Each number is 128 + 24 x the weight over its row's rms, rounded and kept within 0 to 255. Layers, rows and columns count from 0. Numbers have three digits each. The size before them is the row's rms in percent of the matrix's.

# layer 7 MLP up, 640x160, rms 0.238, rows 594-637, columns 0-159
105:145163087118088109113151098146158114109197128126136129145136166145103120116139130117111140109127143151133175071130122129126151139095128107160146126101064145145123132114108153133134099099139118059110114145134170142097124134101131148139114183110149141088123137117112107105105139158152157153152117156115104148127113111124155083125097137118100154141153133140101151087119121118114106110162114121105126146092110137167144145097192151150112150114115121137130149127167158135130071103118166
094:145134108090091137128114155138129133141170114085155112109133123127114105157149096107136162164132154095149136121171118175130166142106123156109135118093117122125143130117066110129118149108126090156167157107154170136145143136117084168103163083140116107147133092109093127144112164119130121106110100123115145090125151145108125125141121116146127145106119104114103099175118087125121132182173076093177124137129139113174129097172144106122129150130110143136125115091154168086138137135115150
097:117094145105125135138098142106096135133137127103159075166118111126084130099144134121116103142150120129107148124123142116078133176112063134158110179129123084131134112152084129122096111144146173157108142134104137118082152158168175132091167109160105183145132167104119150126109147115134129130152103100153155123145095102143131110102123133137126131162140133110095142139133073129122109112149129100129102098159151110142171130155139164115115103085137143157098159116130147108156140123151164
098:167144133120121148146101141148110115122112141090106050105109102161101103161110134145132074106128082151159128090132145126129144127080142150122139140121102125129165119137090082126115153152121136125109153138121146156107122155125131126118140096128176089155098134180103145167103151104119136143155129170125117124168137122106109137141149141119165125156072111110117143108169073157108091132131100121127134095141157119124114148136093118136146135125148164111126120149072149147185111150132120
100:142109119113109173121112100094110124184138152145113135178112128146100098133126120089118138097103085157102097152153166132132097081122155144149138139116122091147112144138124139142114153141142170135152112155187136086127135133119093132102149104086171147128132098121121098134131134139111141117115110144096137114114106131115119136118146114139153117108168102148160100122103134063150119175100169131165124126138149082151113085117115087135145146167166153145149143191090114117118131112134133
082:065130114154161127177142135132124118161143118137130145150171131103096105138142150101128124075109091108134124110114129146145130168169117113127082160114130112125121096081163135158102134141126142109095135122134117100139108161094134161119109117137116131100106119153132141128089154172160187115080107107160131161132103112148111188161105116177106109158112118098121125135128091125123104134104147115136100131089150162107158118121130163108149124116121119165160177124178123140124118095139128
108:176161112191123134080146125133121153150127140129095079145123109136138180128126142096097134140106099138119079142105140084148142129159128107172103145165126106153149122108119088099077126121110163088120123155159139141078132117139137136132136144143086136118145108137130140125086146145111132123130079106114087132118130141125161060145176111127163125113113156108122123130151137123142147139125116122144134122146148117105100155142134148169068161145136112115138163101103151147126129089173111
087:177142146099075106125138082146090100111125111116140094150122120132107159087101113135121150179119132114103119126102117129146089160160088214128143113138088177131166133093131113156100126152133124129117142143135136119146130083134135171132115104131140120102088132176091150102152109142123119132142142105119138177105084103103092135139140109105148115132097103163120157145132118135139150098108151138110119123140174118158127127166132160164131138139080145127149139130177123133113159119127121
098:117078058157129127129072100111126157126132105109131115100122155121116151151143088137121144154115129152133109148164109097133108086154098147093133136127072164107163142104133101081090158071100190161128155155133125166126107152111152161161147082125116147133139071130124150120147150134145135127119087116109100152152134122105132122126128137149134171150127135112132119119101106151094139146146112134096135149123165123155156123133120154093127152162112132127149150072127139150120138129128156
079:135136085110087130104177107116145142091137110116110161112116136171135148086143132116093138172109072133142148091141144114145123122139116103125111161142086087099132075138080144157132135134134142130103161127153114120096161115113129145112152120128101144108133134142159134078129139158137132098104119097133096142137138132121111155103139127146161173095131133133185108164178147098147113127115125095131127181180152109119153154079128113134151154094148140117156145146126126110118119142105072
092:133124114142131141122145118162160090095135084125159134131118120105150109144100129091133199162113141155108163126110123114104094138131114108143139141125157121199136161147163126131124115158162145084123146152143085116084153096093122152162099100133124099110135063146125082169140128130112082115128144199141159136147114131083092087105104166109128090110082126115124133129133136151108152118128139122136121118116157113139172119147137131136118134129127137122117178134134149125123123162107114
113:101092139101166136124140119122129166134180094174087150142128124137150093129117097095093132111168109130125134143167134110163179138119147132096105130158152108122130121154145115142160087131119144100124127094139107153159123112096125118138112113140131099093141126117120154137119150083103159114119034115117098149124134141141068108084126149127141089083125111132125118151121122145141141151114152132154133156136131121147130148178103125146112155127123142151113104099156202159156103120125110
090:137086083125143152158120135144150102172182119125132132109094158165116094135135154124145151141208138151076118155134144134146120123118121117128159171133116108128131117096142131163088088125147119166128183148122126114139171175130151102140112110075110140150148123089152094152152127093117107169108144128100104085152124109142120167148138097144159116150133120106144123114131127137120135107113139120112130128121066106109106147134124122089130138128134071135133124113084111101136164110105108
088:128163128134132123112119122096101143132152099150128106150095106118107152140136082124100134134116093124138158160151116118136153162141137111097117097094126155144128165154148105118128141152162132125138149118129144157145147173126128130143142148176133090128095165106108130133101089132092128072097101140125155144130152145191152114075150146176116107125094105150106140167128164145120113132101103106130085124122140135125145116149127104116148159079113146131126033164125112104118114160093115
090:150133089128151105154118126127139130143118146158151167114127105112103125144195144146119132107136097119140132154128068133132103172108161090117129152117088117100127147139135160135145160115126102138162177149154119170117149124087112113153152106095112144147114123140101139091127114102152102124101139136116149108113110157132120150158126101170112134136140100150168101117153160112122111096117135131176158139134129122118093104094126090106135104177156145083164130068114121161131102059145122
108:136089106174148141118074136157155091144129130126111072108192154138123127171069147144144142155071141129143118135116106141125112143096106137143121129101176114136112160128136074136128143138069165128079139144123059114142156134136137124107125142125138126116140117146131112126134108103119118102159087133147091120096129105117146090143124126112128158134141104092098105130125136117141101161147111151155093144135140113111132164117126145121175148150141167127185104150106132119150125115163148
097:095111144132140115107099136143128102111101065062133109138121141102126124108122102145142158096156089121128134128144112130185138172117146093137117112126189099149116109162090131129101109121121137107135132147137145170160123111127144130146133126092128136121150101134143102170121135113134086137121114150130194146101131080119112136126110139124128156145160181148107135135167119151141087162139137163089114161097137143125155154125108100133140134174103149159105150107117067149133151103087129
106:110113117132104114132113108110101164163086128129102182099132094165137137132130128152094183131120095141146118087146172134096161125108135133144146130132119111127126119138166125124096066154130147137135124106150144072179142115124073128146123125100164140166079135125135105137104111136136120136143142151142111117100102124142120161158150121149119085118198133160100113125144104128154122106167129155078158137086117158152103124129165120116110108140141157142112139136145130113074151151118092
077:166154127124161098149086113131131130146129110107149101161153103098121142151121122116174149161099127164116141128104102118142122172148148138115127106170119129175114156134129150141115142099159111156119125091116125068147133113133118119155123126099103170150142154171146111116106112096112130109127147149112114146100155133080096150101116156137107160096097134169109133122129151165091138142071115110154168134151115114115133147124079181142143097091149143147121152143127110075149086093160117
093:119150137140142131114084098121121142121137112113126124139145165100149144144143151156103107117141111112131110136121092083150122133119122084115143097122119143093175114117123156123142098131160116101115131147148114107123108106096082112135095101099116110124153155119142130123186095116149084138140126153120140134086108127163131103051092139107121152148158139145141128187156128163101126117126106131144156166184135162160145119121125167093101115137163156084139154118176124161075141109138159
094:095147146133121140143136128131121063121135107118121095107103074089153143147138136142138116163133123136127099137103132167162109169152129141151107090125112104132084121163122098142145124138183089141130162142159135186143123139088152121129164130128116148116100108099117144151115154120135158103157107132107144126110142124157131148113110147151127144109100113105148120102143135177102089083153125088132126124129090151191068135095143132153148142122119117181140106101096161078147114141134139
098:087100145156138148154106109113157119159103131073126151132132151124123140140155113136113126144126118138143114111095134089117154133149136100174133118135164118142125152152133138140153147151174170128127103138101129127078134163151118117108096117136126098121113131103114152141138122101108155112168105160162095175107120128131117156162136117174124091136059177113163129122152100148188121110151117098100126102085118154089138136101109150118101102116124142157116143166139121094146096153070107
102:146143144100136124125158125120098114114140144131148158156133120176129113107129145143116094088176083094120074125107139158133126120099123117142124131142113103124115132102116163173119176163114155132118138146079133132134127140131108118177172130125130151137144084105144176107152138114152144118088080086147101113151124111152152122144109131125159106076115089134147093118081159119127116130115117125126167124142119130154097162120129145127116179141122129139086145098118104165157068123172170
111:122117149145134139080094101160176122149159169136138130108139120101189112135117160112153110121113119086100138148112147133140162131132122122141121140103130119145176141109124129120162158130107145123181106129099137115156094100133152117129092088147108145137145127136165120114169111091130126128084125105131095116155117145127081132056110122090131130134145090157113133116114124115103101123142191130149122126158111078146141191123103106134133107133140160137154163078163118139121102128104160
093:136146099099136146138129132123151135159123120137131178120121117176096090106113120106145123128139137118151097152120119112133175154109097134115115148092112118153107134140110106133126085140096162149193116126106089104193097102121127117090141143145180119109091137138112149153107140098114157136157112136129147168105152115137125129138114128130157141152122129134158164133155144157187129120187097120121102138156088073149095118156121143111147125121120101106094133136102077117067114127151106
097:156118138137107166119149123137128112092086131118122153143166132111179157131121138105132158133169116118131115146144091141130146141135114125101100169181119181154158132136118141133136120131147135129150124140136105123163107121093132135103130108106140137159140118122148104090111099103168066138099162098128066106166123145075098118144122094189143110129144100114132083168165140116153136099134130137138114116148091131129138157103127083137067126162126122140123087143103138131141100136076133
084:156129102103140148112098163104158116136125071084105142145124110147157103092107146134157099133136080114126133087122085105126081115171075094158111141145151131165148119107121171107137125160108153159126120106145136131119134135147129186133103114123115160152118104135144126152154131113102117142161180137110133089117122107114141124109121096138164159167186094096140124098133122162132119108128108116103111138156146156140091119146128122140137072136104100143156147133144103153089166129098113
111:121112097144090082108151148152146129096138146140114129172109101164081124162143129154148121164141139157129109107111123125094132132143167152148140101073160135116127180120181171132105112137159118136129125125138159166158095107090147084101152165152138133138101097098097136126118107117091165118098117141114105126111119142125154085112133116160143102101173138131113117106152110146138160131084137123143100155110130112126092163128144146155156110116145128103129128147075112155151168120078114
088:145129124104141094127128122144106161132122133137126123124110090104116121133121122135132094089136105113092130063136094150144140106162101126144100143122163100088099149145120183128155128136135148103068133148107125124153114115104141090111159152118133111116115125166126144183130134111124138133165146125118102070132081119124179158113115188122100181128132102102109142182141095141127127142174134167129131120113125087168156139119147179105138098129132116151167135128129139124180116157124114
097:109135154170107137097102128116147105121136155090140082098133152148140125117133101147137131159073100131112097149128128184122105136087150122143136106108139151143099118110147121102138103144112106125115140130136120121146155177102112138163118153119152108107105126176139086141101110177124139161111123105107185128096138152107138159136171110157151140135103144178126124066096122129130102150169088093101122126159136153146110147123152143147114159135142118118124160081104133077138167129126080
079:140131087108168129134140181151126136097151128130146137111129120104128121123148086136104128099160111126063104133149164124131089164128146118130162132091161116152166092120148122104094122155132135170137145143133126091137131150138118161175092117149122162161095125157171124099133152093154129142136108084095121129123123145124123071096101122173161125149090133113147180132163113113095145135136133117107112134129161098112119102167145091107098105079130158118148153108121148137125087103104109
102:144100162082145144129103152124129075116091125128143095134153149124112152142176142136130130120165106151114147082089104126142062104114163155158128154142161149112139133152120110147131099131115143123115176111114184138124131110156173138109140131103125151116121090120151125162067113140140108119137091089120142135163088113131115129155180144117101111168124073140112106193151098118110159131118143103114157135122150142141118104151128118107136173124105096090129135122116158125122115121125110
094:128128160126163169120146109083172114137114151089116104153101142166153109183146126100111119103108107138101136160122130158115102161139155170123108116137155148116098130110105119132170133135144118072178134107167121130103164099105127115096091115136101110116106123121109130119149090141130133106074093087148152130085162126096119160125187132142154118142154106134142157137163129162056154150114114139092154142122119096120159148131140149115113133109130095105158147122112107132133135107128122
101:134096141127123134132145107144163041113124123090136096127135086147105116131107151142102105124165172144148156106083123108160137127148121117137160177108146109126085125089144106134135145148192103131101089141155109126101140164110088176142119163119143143137115137082140137138115138126139138118137171148120093130123156119172118117119128148154154169102133126068134148122102126140129139121090161123127188121115098169086110138142120122128143126147120099103142118122122127147139149111097083
085:141133118146152128172109153120133114094119142102157128181111105110183091125100131113095124133126138112088105137123126135216146157116123137096139114133094096118131101158162151148100114154109110124130116145096096103090147111116118120115140146153115131136106146171131151141156128132106115152160157160082156114148160133083130159119152148138141153129127134130141103107113114094183162142128175140119122138086136121094165109104103117139155161146099112121093137080154112099131079113122105
092:142123109068130146117153127113092100130090144107125109110141120146165119119158115097099157096090170130147116136119065125132145152119149155099131112122145140107075141089119108112102108138116141112164135123172122133107142143148172117170122113148118171185178115136121140085137150101127146128091086087161121115135117132152140126128143100106094158112133155137151125114129141153127167130101148133117132132158145168102107097142174142158121150113142142082152130099125172120121105070123118
098:098144092165091131156137114169123133117129131089131081108119169120133158155141101121144101123137116108151120093139155100152142137120110141116087143066130117117137097151137088065144121151132118094068167131144117133141154149121145113138122108151132143140115083156108173117139150135147129150091135128146119128127149138101153110136145142059119155134141132158085095128136140169135164118163144176142130165132113085146107144101133119104134160090103126143152108101111164165129107165110121
106:119129140113126059137111134108163126153095139141142147131147122167122133149098178102155155101091102140111082133189117093114122153134138091150168132121126122109128099145126096106136103131137127113130165165148098099139166125131163130111150103147131139092136109140155138086101115163122141135118133114138153131104125085053162145145158112106139154094133125125089117151123145143128100130166161139145126123106098099132160132146088163111181133120127155099129161163109097113117167108152110
112:156147104137146130144080134112107146131100123133107107095138101117101161095155168124117143144177144137103151128149081162131070127112067141182119131147140089123123188140144145157156134130151119054126149123104131139126145090095139108152110114144107122136133151135126152099109144149112107161166135157149131100141130101095122123106127082133183105126110150079107127133083115130133138119133098114128095132138107122103127145151169120137129144113116119108111124151145140176137098171170136
103:104158148121125093085132139126160135111132160101123107118123113177130119148142127122134149082143105139126125142122146125073092121153123151151098144069127132102098104137142083166102104137138142164155123160142114125125097135104079168117070142117080107162174149112152141110088126087123117151159139126128115126131123101094123118162122112077180132126141107142112142107104148137105108128178134135119162094164101175135160143124126150096138167149171144161144126131110146122118123158120129
082:154138164140106150115159134136149160109165113118115152101141117105104121139136120132115144110096116160116143085126088101117101165118134130149141115118154136155104138142094147137142104111144133146138156114129087097162118122128140165138127129096117107097139115151132152119119161117092095138145168116183115131142154125114079105107122147171154119170079098125197188133145142095140123131119075135160140147070103145134118129140155143138170149134090130106111149091130141083117134089106088
098:137081074119067109142121140125118146114131116103133101164158176110139145084138135129099114130179099161114137178154106145136111125133136150107110109141102117145127148112122140117100164126101129068105134126133113157118138150096126103119138158100140112120127095121128131184092093114160150138184125095097107173104105155170162175133130088135137139127171081139124129103104121129128156124143136147126142126160137110133153129141108179076117115142139140110151107114156116131177110124138131
093:154105138098129164128150130136103061088110130102126160165110121133164131119163110146137146127104121141135122163141110106106146187124145127140134113137113116123081121154117137160124113134117099132122156153125079123139125112099098165089158096118141192077154169091148137082144112102151160104146130120108107119135098087074113107127102129130178134117131150146137138097161117096142133126174139119129133144132125141132110136151147100145137154113151134124136171130131055107153155094107134
083:122142131158086149101128143167141130123110160107163150096132134177114121119139140141146119162154146148096200102083127136163146138101108123132085168133140128172110113126094113112149115096126118084116180095130100174134135110130131131105097150105134156125125120158152111081096105169123080139123143124112099154148113092112139149119132129092156121120167128133139140154148140125114118181111114113171135161104101119096099146120126145134141114091173115121149135098114157114139137088077117
# layer 7 MLP down (transposed), 640x160, rms 0.119, rows 594-637, columns 0-159
116:136117110145129136143156121128129100085143141104181130139168146124147130092100151114126131100144145130148090147125084138094153126102125119127095139166092116157105153141100112125132095118138101134112165116106123141098091096149108127124185081142122106164173143092136131163092126134095153148137120166118104108160104137118120148134173121152119161196162123138059129129183128125122136121117098097085130117142109162129115125134097140127091129111132156135137150162134073165126118134115140
092:190162176165117156152139121114111163116132148085124113154109129113155115081093157111097095131094124144115086148106139143112105141137119107108105105169114116107132157110124156117144114108128113129089139133133086104121095138141117167126166194093180124139102169124140125107053138141137136140133138126135109149158149124147123120143117109137081138113095123145121129108171145129159114116127142103097112108120156168104142102147109117093166120144141142142109161151151109097120128158173147
092:147171132101152173169127143161174114166128133082127147121126135097139159136164155160137153140145146109159117140163114116096157094134137128131115142116126094143132089157160131128127113127099142130159148156117135103154096155130133103099113148110139140163182119127107143104112123101098161114124147116111132107137149129100099111089100129152123082164124129127080107099147107166145124128099108142171128150139116101094103059123114144097107092170104137101107182133137085137116094151129122
097:128140107145159167140108115156149159104127090147117140144170122135082148071149115121083105108144119102139167135130089106148148151121127111105106129130133159144113097131152145132163071148168124116123149173125131120098139107169146119127140090125104113128118141113140084133102091135157136130130146126183111097108131127128144167161113094121117086170108107143083143100138128114122122158153133112112119118150124174169115103104128147123163117161126137151094082199140103106106149154143140
094:112061153136097094133128061155130127117177146136141182106104139130144130149127125122142097130120128086110129143120132089144125166104152100152114137151092124103167094131072146094140116130168088173135132105117130112165117135129124139139093171160120095184174111094139139129140113158128116149143062159150122171101140110127137157143116127131116134124148127104121139105137139142119131127135126132104106064106139113131105136132168141151133165103105122151120113088110118127122134094146162
078:146107142160122081136079140125177107131104143118114102126147142136117134118129069160144167113176136171140130127131135098068112108114106161127117123105130141118162166125150127092118149105085112107151113123133155154170135144115167134131128154147131090114148149099111127093158103128109115166126111100126152080161139153186150094113177158123137123145074158139152133105124159112156128130135146116106161110128110074126114077134093136133129113122106128135145129129132093142110176150135112
116:154115124142126111121140096130091106075067114149102113100130143120109113132144126082119132093148137141131097175129120097141154128123179143145128108129143096121199099164163146111139139114108159170102108174116129113104140128109150112126147125113077117098092133108097105159163148132164124105103146160140106115159107126117141155084141109136130134144145138170115106118124135151132159151124107150126087121106131091176155122154176136128134138108079175151112146160143094126111101119117149
082:136131107140176103129079126122167136160111127149114099102127145170100087132164151098129121130132128082128149147143145099113184094148106137127123104151109127149133131175151134107160132109170112110129150092139083102121095150124142120131134134136148122126128143084180141115097141150094133156136118161153101079136170142170151115134161162146097151097098144147114118119122150107110098181144116118128145071122151119118138176134115116103083078139141124127112081117092129139136133148141143
105:127103132129119097121131114131154111146161105113137159146140111126169161078173134130122133111102130112104136107143127146077116167144123157097167104151078132112154132099141126152138186164105158176158092161123145133086132074127118115114141135131121133154115139119101100158138150118125142118122138138118110151128155115119104136129128143158145119153102149088131165133113095142156115142136170127095113128138157132111081130097080131101075120197141104139138118130173147142129118088089089
073:136087179129107096096107132133109155141108132121132141160118147142098164106141087150132140137069129128143133124136124160133091120130126121135126123156099127145093126121129101095119146144147134093152072121095113124129125139163151130112129180104106213137187152117158152159134165160156093171118151144126142142116141126150125098135151110132114114148109137120120117083103146121132108139115114086135134123092122155153113144143111149114093090157109173104113054125082150135123135107128131
081:135082113121087136098084118111139171124099142112145153125132176157116154097181171113108134112165131139137166111186108103154123103090173142104099128120124140113153109090121103112163139128138162163125124183125138097104121127124115132114157116129160189151097126122124122135156121099102145104137126111139140148110164128136135106150124189123164126127131102112125125172088139127159104068147103143143132125120110106136127103141132121148096130148121160125104100096128113133164158136074121
121:098133114161174168130124139113146100130132145144117140144105144119151120158096126119088124142132107106126130115158110124123137090163150141163074151120117136098163122150171182112180077105073132149141105120186117110109124137091109086132136119078119141152125141111121191141120154132094124125161147107155151127118143101154128136133081100130154105120135098131156113115097145123095152139124120091172130146130123101137135091145149132124132089134127121165137111141151146126135068108080139
086:113193076098184118132107142139120169124113159111174125104132130111164120115148105145151082113084149145127109127162135143117129116144092146122100075135133123137137143103124109172128122188109157146170079124110111121111134130125122133110090132139072159127153124090169116142127130135110142155132124169097151124131087164135166114123157135169060153129133141118116121139147161152112136106096145126133122075119144126147108095147109145125110140150126123090109100137095148119127154135121129
089:130110118174101146145113109113138147163170126120127149108138140153097124104079158140123139112119111146156125133142098117109136148137158131167167144160139102141119110097120101104135103142078146156121120139125121116086069091116168094103150158107126167196117121134089111131118133127131116118163144150147094122164115066080125138155102102143126123110178135117127115134156122097151148134155133155100146125125136136127095142113157083136139130131118131123062159105133116123171118100125183
086:137155114121151101085164112155116110115076076111103151128151154142165138131126160198142144130102072119121118144147126126150134092114138141095147128176143157106117077117110062096142086134091136122103094092117123153154177163144158147141100144150100122129124139104127122154125099114106115138141098124116143071137103116105120071154141146117145145126129136127098122151114103113137119127147171165158125131141109144152122123139154114134106112128130109148190155125137154114143135159130110
118:087139101158112116151086090150152084167150098128112084112103168094124158132132109114165131152091162117142141138154115083088123101135140129122089126110108117107172075113123123094140152105091151141144109106117158137138140136127139132135101136110133170134137148106140170128129137140123138092151092167116134144127108162149133137088136145120109141149172092146153109154115101168127133148154120086150115119135136140094139165113117162116104164118097112124123126177131104128180106080159155
099:109123166115139107135126085138112134136117169135155127176102136168121109152073119110148158138145134103094124105134144098096139116135111131131121123163111107130077154117129136087137106058158110103139122113121139145120098089088119098153128106159142128108157118115134116141128123109121135153165094150120135088142136139141175176152127119191132134112121110152150118166131147114105091138146131135129138090181128151155116159151120139094120070096106165122175130122157151173120139166120109
102:133145150197123153119099123153140109138116104177112052152142130112138163133109155171142141163115116087126106135164166137149125133151136126119117147097130106110133126133120146088099092098143141154096125136136154081141114108068121097097147164109114173125153127133094119140100125129156091113130119133192135128089135133125155135123100139152112171119105122149159137134116124150135109106135120134151153146149064128127099116146174143099087145153114092113122076129125147123120145133124117
084:084147137100134150102123124130153173107142143104105116124156103127140101140156113138087102143172097123148126150112130099146140077131129105158115138129070120114105157121098146141170120128117133142105140073148133134097119139156122109115170159087133143158106079137141141156132102102120124088147165108135185142130111116164132116134132091108132131126130164122101118127122167130152184142160163122151115150130081143173125098169119139159104101110142128086137110103109099166167125105102142
093:121170143127133082134183127172144119160098119162110189123112137116159132116116131168130150147107130125102122110142180100106167143121153145140112118121094154127163126135145126073173158120123169154122101136089140129112120115107113150129114160153153125108130121132114127114147165102137160161147128129159161114130116133130112136087111123112138087121109127144124117131170157149094158067079143090101135154129164077107167140114139137109100070092107127129125118115125120133102105122158097
096:140156118141097094170111120126144122153128124085142113132168056133106141118142154180105139143113167136105119110096136158092149129161102171166111062103084086119133130169107175102145159108105123104118149122113078136122137169156097109122144123128142150140110114163114126098133181133127150132113156118136127093175129145100125112123125131147142131126157110112110115145168132092153181108141133118165131161098135140159127099117121132145121106140100119127156100109122131094134125143086130
096:130143151088101145156140127167103134092105113159131116097138115182148130143111116153130148154146158166111092107099127158122127092124143149122114158165165129087176124146113107102147128107143122166151146128117149174138151141085136146143143146134098115098131136141133169148094098147129121071149170119109118109073137141102154111077139106132088139138161106127146121159080126111089129174127094135103152157098135137115111121106136157110144135112113156096171085126151132106146109107123105
097:107122121102085114140125127105113141089158166146108102137092105102097107148117102120128143155149164134139150106149095110066114111114101160114140167095141107105102140128178115092127133109110110105166099140133180136157167125091134110113128159173140137138178122139104163127141094126145171122144103119133128132136139133147143130132095143095131132132149144140136133129146133113140158116114119107151090139084088095202124100079108139170169136124123130104132189131107131148122168129142120
102:126126081106133132118128099072156131110130112158124106138098107077167159117099112142163142115173139126102151123122169116105104126111157147120150093110128128089147097144132071104144129191142120124125138101144178107131144126134101164117152121141156162098137140173110119135159134169148126138165137142114129171124135162114099147106152110166132089135150111102135126149127120103085146131119122111127163141123135160120169114116134104158074136097120121118162144098067112088136152116154126
103:132128127136118152125113126109130164106115109118100146117149102107171100173184165149154136131151110106084089145096126133134163119186107166166101131188130136156142106123156115120102129106153130141098134113116085166115164139116135114144142142165105099111123114169150139115122110124116101165150085100110140148059106120139095140165140125109148155127114131150162151114108173158156128101148101109121099112109070119106124103151123141101156138122141135104126087149140120112102158135149149
092:135151142122145141096135157118110099100126106129081136157073116151131088134119113124055116132097135125100149124114097124090148090136169095131144147100120130140148112167106118126155135089157110102117115136106158145147159113130135156142114135155144125149168159143105078139135131082122166122139100120102162114173089137163115130124147120152141144071144159096170132141129162161146106120081176170123123132119080148121136110099114140139164129150129099145130139163099115109115146146124098
085:103141148128122158111131112125125142143109151137139102108114101176148170137132078144098144104156188122177109123138164141115139108074167116123094145128077162122091168135165105132118157135127139100101144133131150097131159133117111117107146134160128089108104189103145124099111135107115127142113151139127160080119107139163062147138147140101145125116119134151111132137123128109139139116117110146174124146165122161088145111076108111127135136139141187122132159146139086129114130077150131
110:116119175163119142115096158131136112086170151142113159127121099144110147098163111123111158127110126108098120130116163111171171146121142100121122119115112166096142100133138134112162097168129096103153138107164152087153091130130114113054171113113157144174139152157117125170165112138138116121141132114112112128101148126146110165083127126158116136136138073128111090122129161179112154138105130111095147135114072129115100109135144161150141147162146107140078124148119121123095143146128119
083:115087126155125139117132115139186110166147160149134110129136120109154138142132144091139131129157141136117128122142157171155140146121167151153130114169147132149096108134124090124136157141116104144129100106115108102106109170098075117133077108132142155142167138127117094126155105111132131107116166108152144164133115094146128115132126074150099098113160166122146136100101088152074106122131142134143129137148175152106116084140104138122102149173116133149098129121141111087119046082135128
100:117092146139127171123152152119090126132133105152098082160118144107135155112109103147126119131153117113132129099142143112152108128173123138159143161090106076110149140151123120143072138093130129088137140145157138157141105157156137128116116132075127129119178141165106121138113129164144123150083148210131088152118096153134153136158079113128123115117135103152166138110095151164101100145077137126143114127127140130133143117105122097143148142099156109106136082085115138124110146182151128
074:128135146157128117104130074125097123153150138114087077164148180134104138121132134113106104111117136145174091177165144095122178076134129138135105094125146166118121146137121109128154139105165109066131095111131118163107102089140113128122139157138144152090191127105113100110185072133126147120124142175133090120129137185116125095149158139126135148149134128135121114125151121118136116089147145117143136099118117150128116119107134152098136124131132103125123075142133136128095138145148173
094:122140122166151127134118154127131130143129116125095150098139109128160114098111161104112086090112105145141063158085158148142116159153177143117115114113124110131156110123048131108120101136107163144101098111151162112157145106115131087145153165163144089160137118127131116210121157110141103132129144111126140142129103125133110134146115139078176127098130151145107152127118132120143142117114088148145143139148122142125115153183135097097162133114105110086170125123102158143139149155136105
092:123144088133154089146141122133125130103144132115173135168109160150158130134099155134138157120104144102121150099129141172150111140119086137140144123166107111176113118115112127152109133130117125094127089104137118147089087083130142117135115164129157071168153136108132145160135132139169149147144118140138147141080105105156068083133129096131103093157109123083128145150135163113142171142124135144121102135139142141180122156101157117145142119131091112159093160108078159117090126130099094
096:116139093133123115154112123127090108122134085117129124099129122133129094153171102134117159143093088111140159120128159142113100112127160125137140151120129100108131090157180100111128094178153135133132140100121088135132130132180126126119146070158073137154104124134101158159179117135126142135131157153130166103148119127134124116134139120094171107101121123108160140141143128162148123106169105159145101124127121078114110119167168079161130177127093161070139148166103104145137109128122114
077:092145131135115110117118114113112170102134152151106119134150125137132148170121130160080112125133118160164124143140123122151166111144133116136105108094069123145117086141158075160119121125138112153137076131140146114124130131106143087110124163117127127177161106119117111141126131085176099103178134120168162128160105125141097127116151133079153140099118150147086140146127122097120149115167101142116146118102131064130104110170142163156176089093116140136122136167117071136144123142147127
093:128131136115121135099120123132118124113148155141127135126132150135119126102131099140166157113132111179129111113161134078084114133166095146160148130160134152115158125132105110141130163167120148112095143091151110139137132096146139119135107145099123131145083117157095134174117105104139146166089143145127107131122104106139146105116125143152170124085126134132110140118152171124139079174103101121164126111144085108178141148106077093084091126126098106167102153105158139142178085183110150
096:128158123121112120117164175104130133161133154132127164144142074114160155121047151129129086118174122104102148169128140118126092095165117139105082161142124114109125160170115158145103152139089128160143125084069127091166121159151149114149137128112117121137155150119106155129130115120144113121112127128129109090117144079147147100116150121137103100141112145124144131098129145106128152123099094131160116131156133145136124136126114120114132147157071135118159151110119105204128091107155136
106:140148159108149158126094159084141116153119107164135109154137164133141120118139098143167135128131134161109159132171186136101175138128135108126134141153124144108112110130143161119100130140132133123111137132111107139101151142114120140150152115113097117162101113120124175097145095080124136111114123148159110109146103173144121069078125123167117102154100113123111114126124161104180115093119171152184122117112136116117143087115120099136141162094091173135062104105095143134140101151126108
113:131109133137121099087140151138155131117123079172157136095096134146149173131117154163101098120137158121148142122084125122174087152146132167105147136106180103111188138163112153119108136164118119101121085148110145124156146080115095082107090137112164121148122178168101121150127112131148113129150157132131147148117100137127128138111143129163078085153118111132107116106137145136103142113106107106140098145125128152150132138143138064116126135135121131147127122174081150125104096163104122
101:097200150103144151133108084147107121126098128161132157110165131150155130115150120111153144128130122099133159108114108130110140126077145112121110127136135134120117140127119129131142113128108140104141100181141149088158134135161132170137108099118183115153127156138141150112132107138163084163164101150134114100152171137108186114184080088142137123118118119126090174169137101166125094097182096122111097130106121113124097165113120083111114110125120134082109125126131153113127111128139126
077:114134144123162114159050102127113126169124147133128104172099127154169133080123143117129160125123146083182099124124176144086138105130171123105119139148123121120127123090162116134142151134114155124068146122113143132097114138123150136107119112110083156137110142139132108132147093156139162137128108141118123107119156136130143108150126152096119148130171133117085058128093143151135134101108150165106105114134171131143133085128112115091094136122143145156137126135121149201151124122107165
100:104141131127123130111145115135116118172127115084123112125147083087112121159100129147085165100097115129162151169120131111124140161089101145090163131120177118130168124105130133135151146107146183121156133119093136086142170144144148133099107143162132129100162111093163110104130121100106094137166113153161138121181126127123083072136148164141083155128129142117108136124120144118158097132136137085142110166180108120112148109112123143158133128102142139124095167135132162107124121104088153
093:078108146120131146129107150161139111124123135146108102087100152130116170127089148129125127142186111119124158140113115121131109129160130134149116164154156152133161121149131097105126149139190103098102101111132138123086127146124110124184140141146096075132108109146114117138140159139077143132156119165188138127089151155167178142141156152112079145119126149125156127112139109092114074148146103116092102136115140112122172141121134124140148095094111112159122159107135103098082137141108141
069:182104134127114121096115103154094146112097118138103111111127130137126111138118141118116116133158134133163127145146139144100120093108180136130082115147101114152144171134141100138138117131138136141114117075152161175112152100152122111115125129108052137137163159088151074152115083139087150126165139149121121129126124148165119100098150155132120100069086174146127117111107149139133097163071165126130131127110128155159141115113134172104128146108136153149149130144149129154079158145140140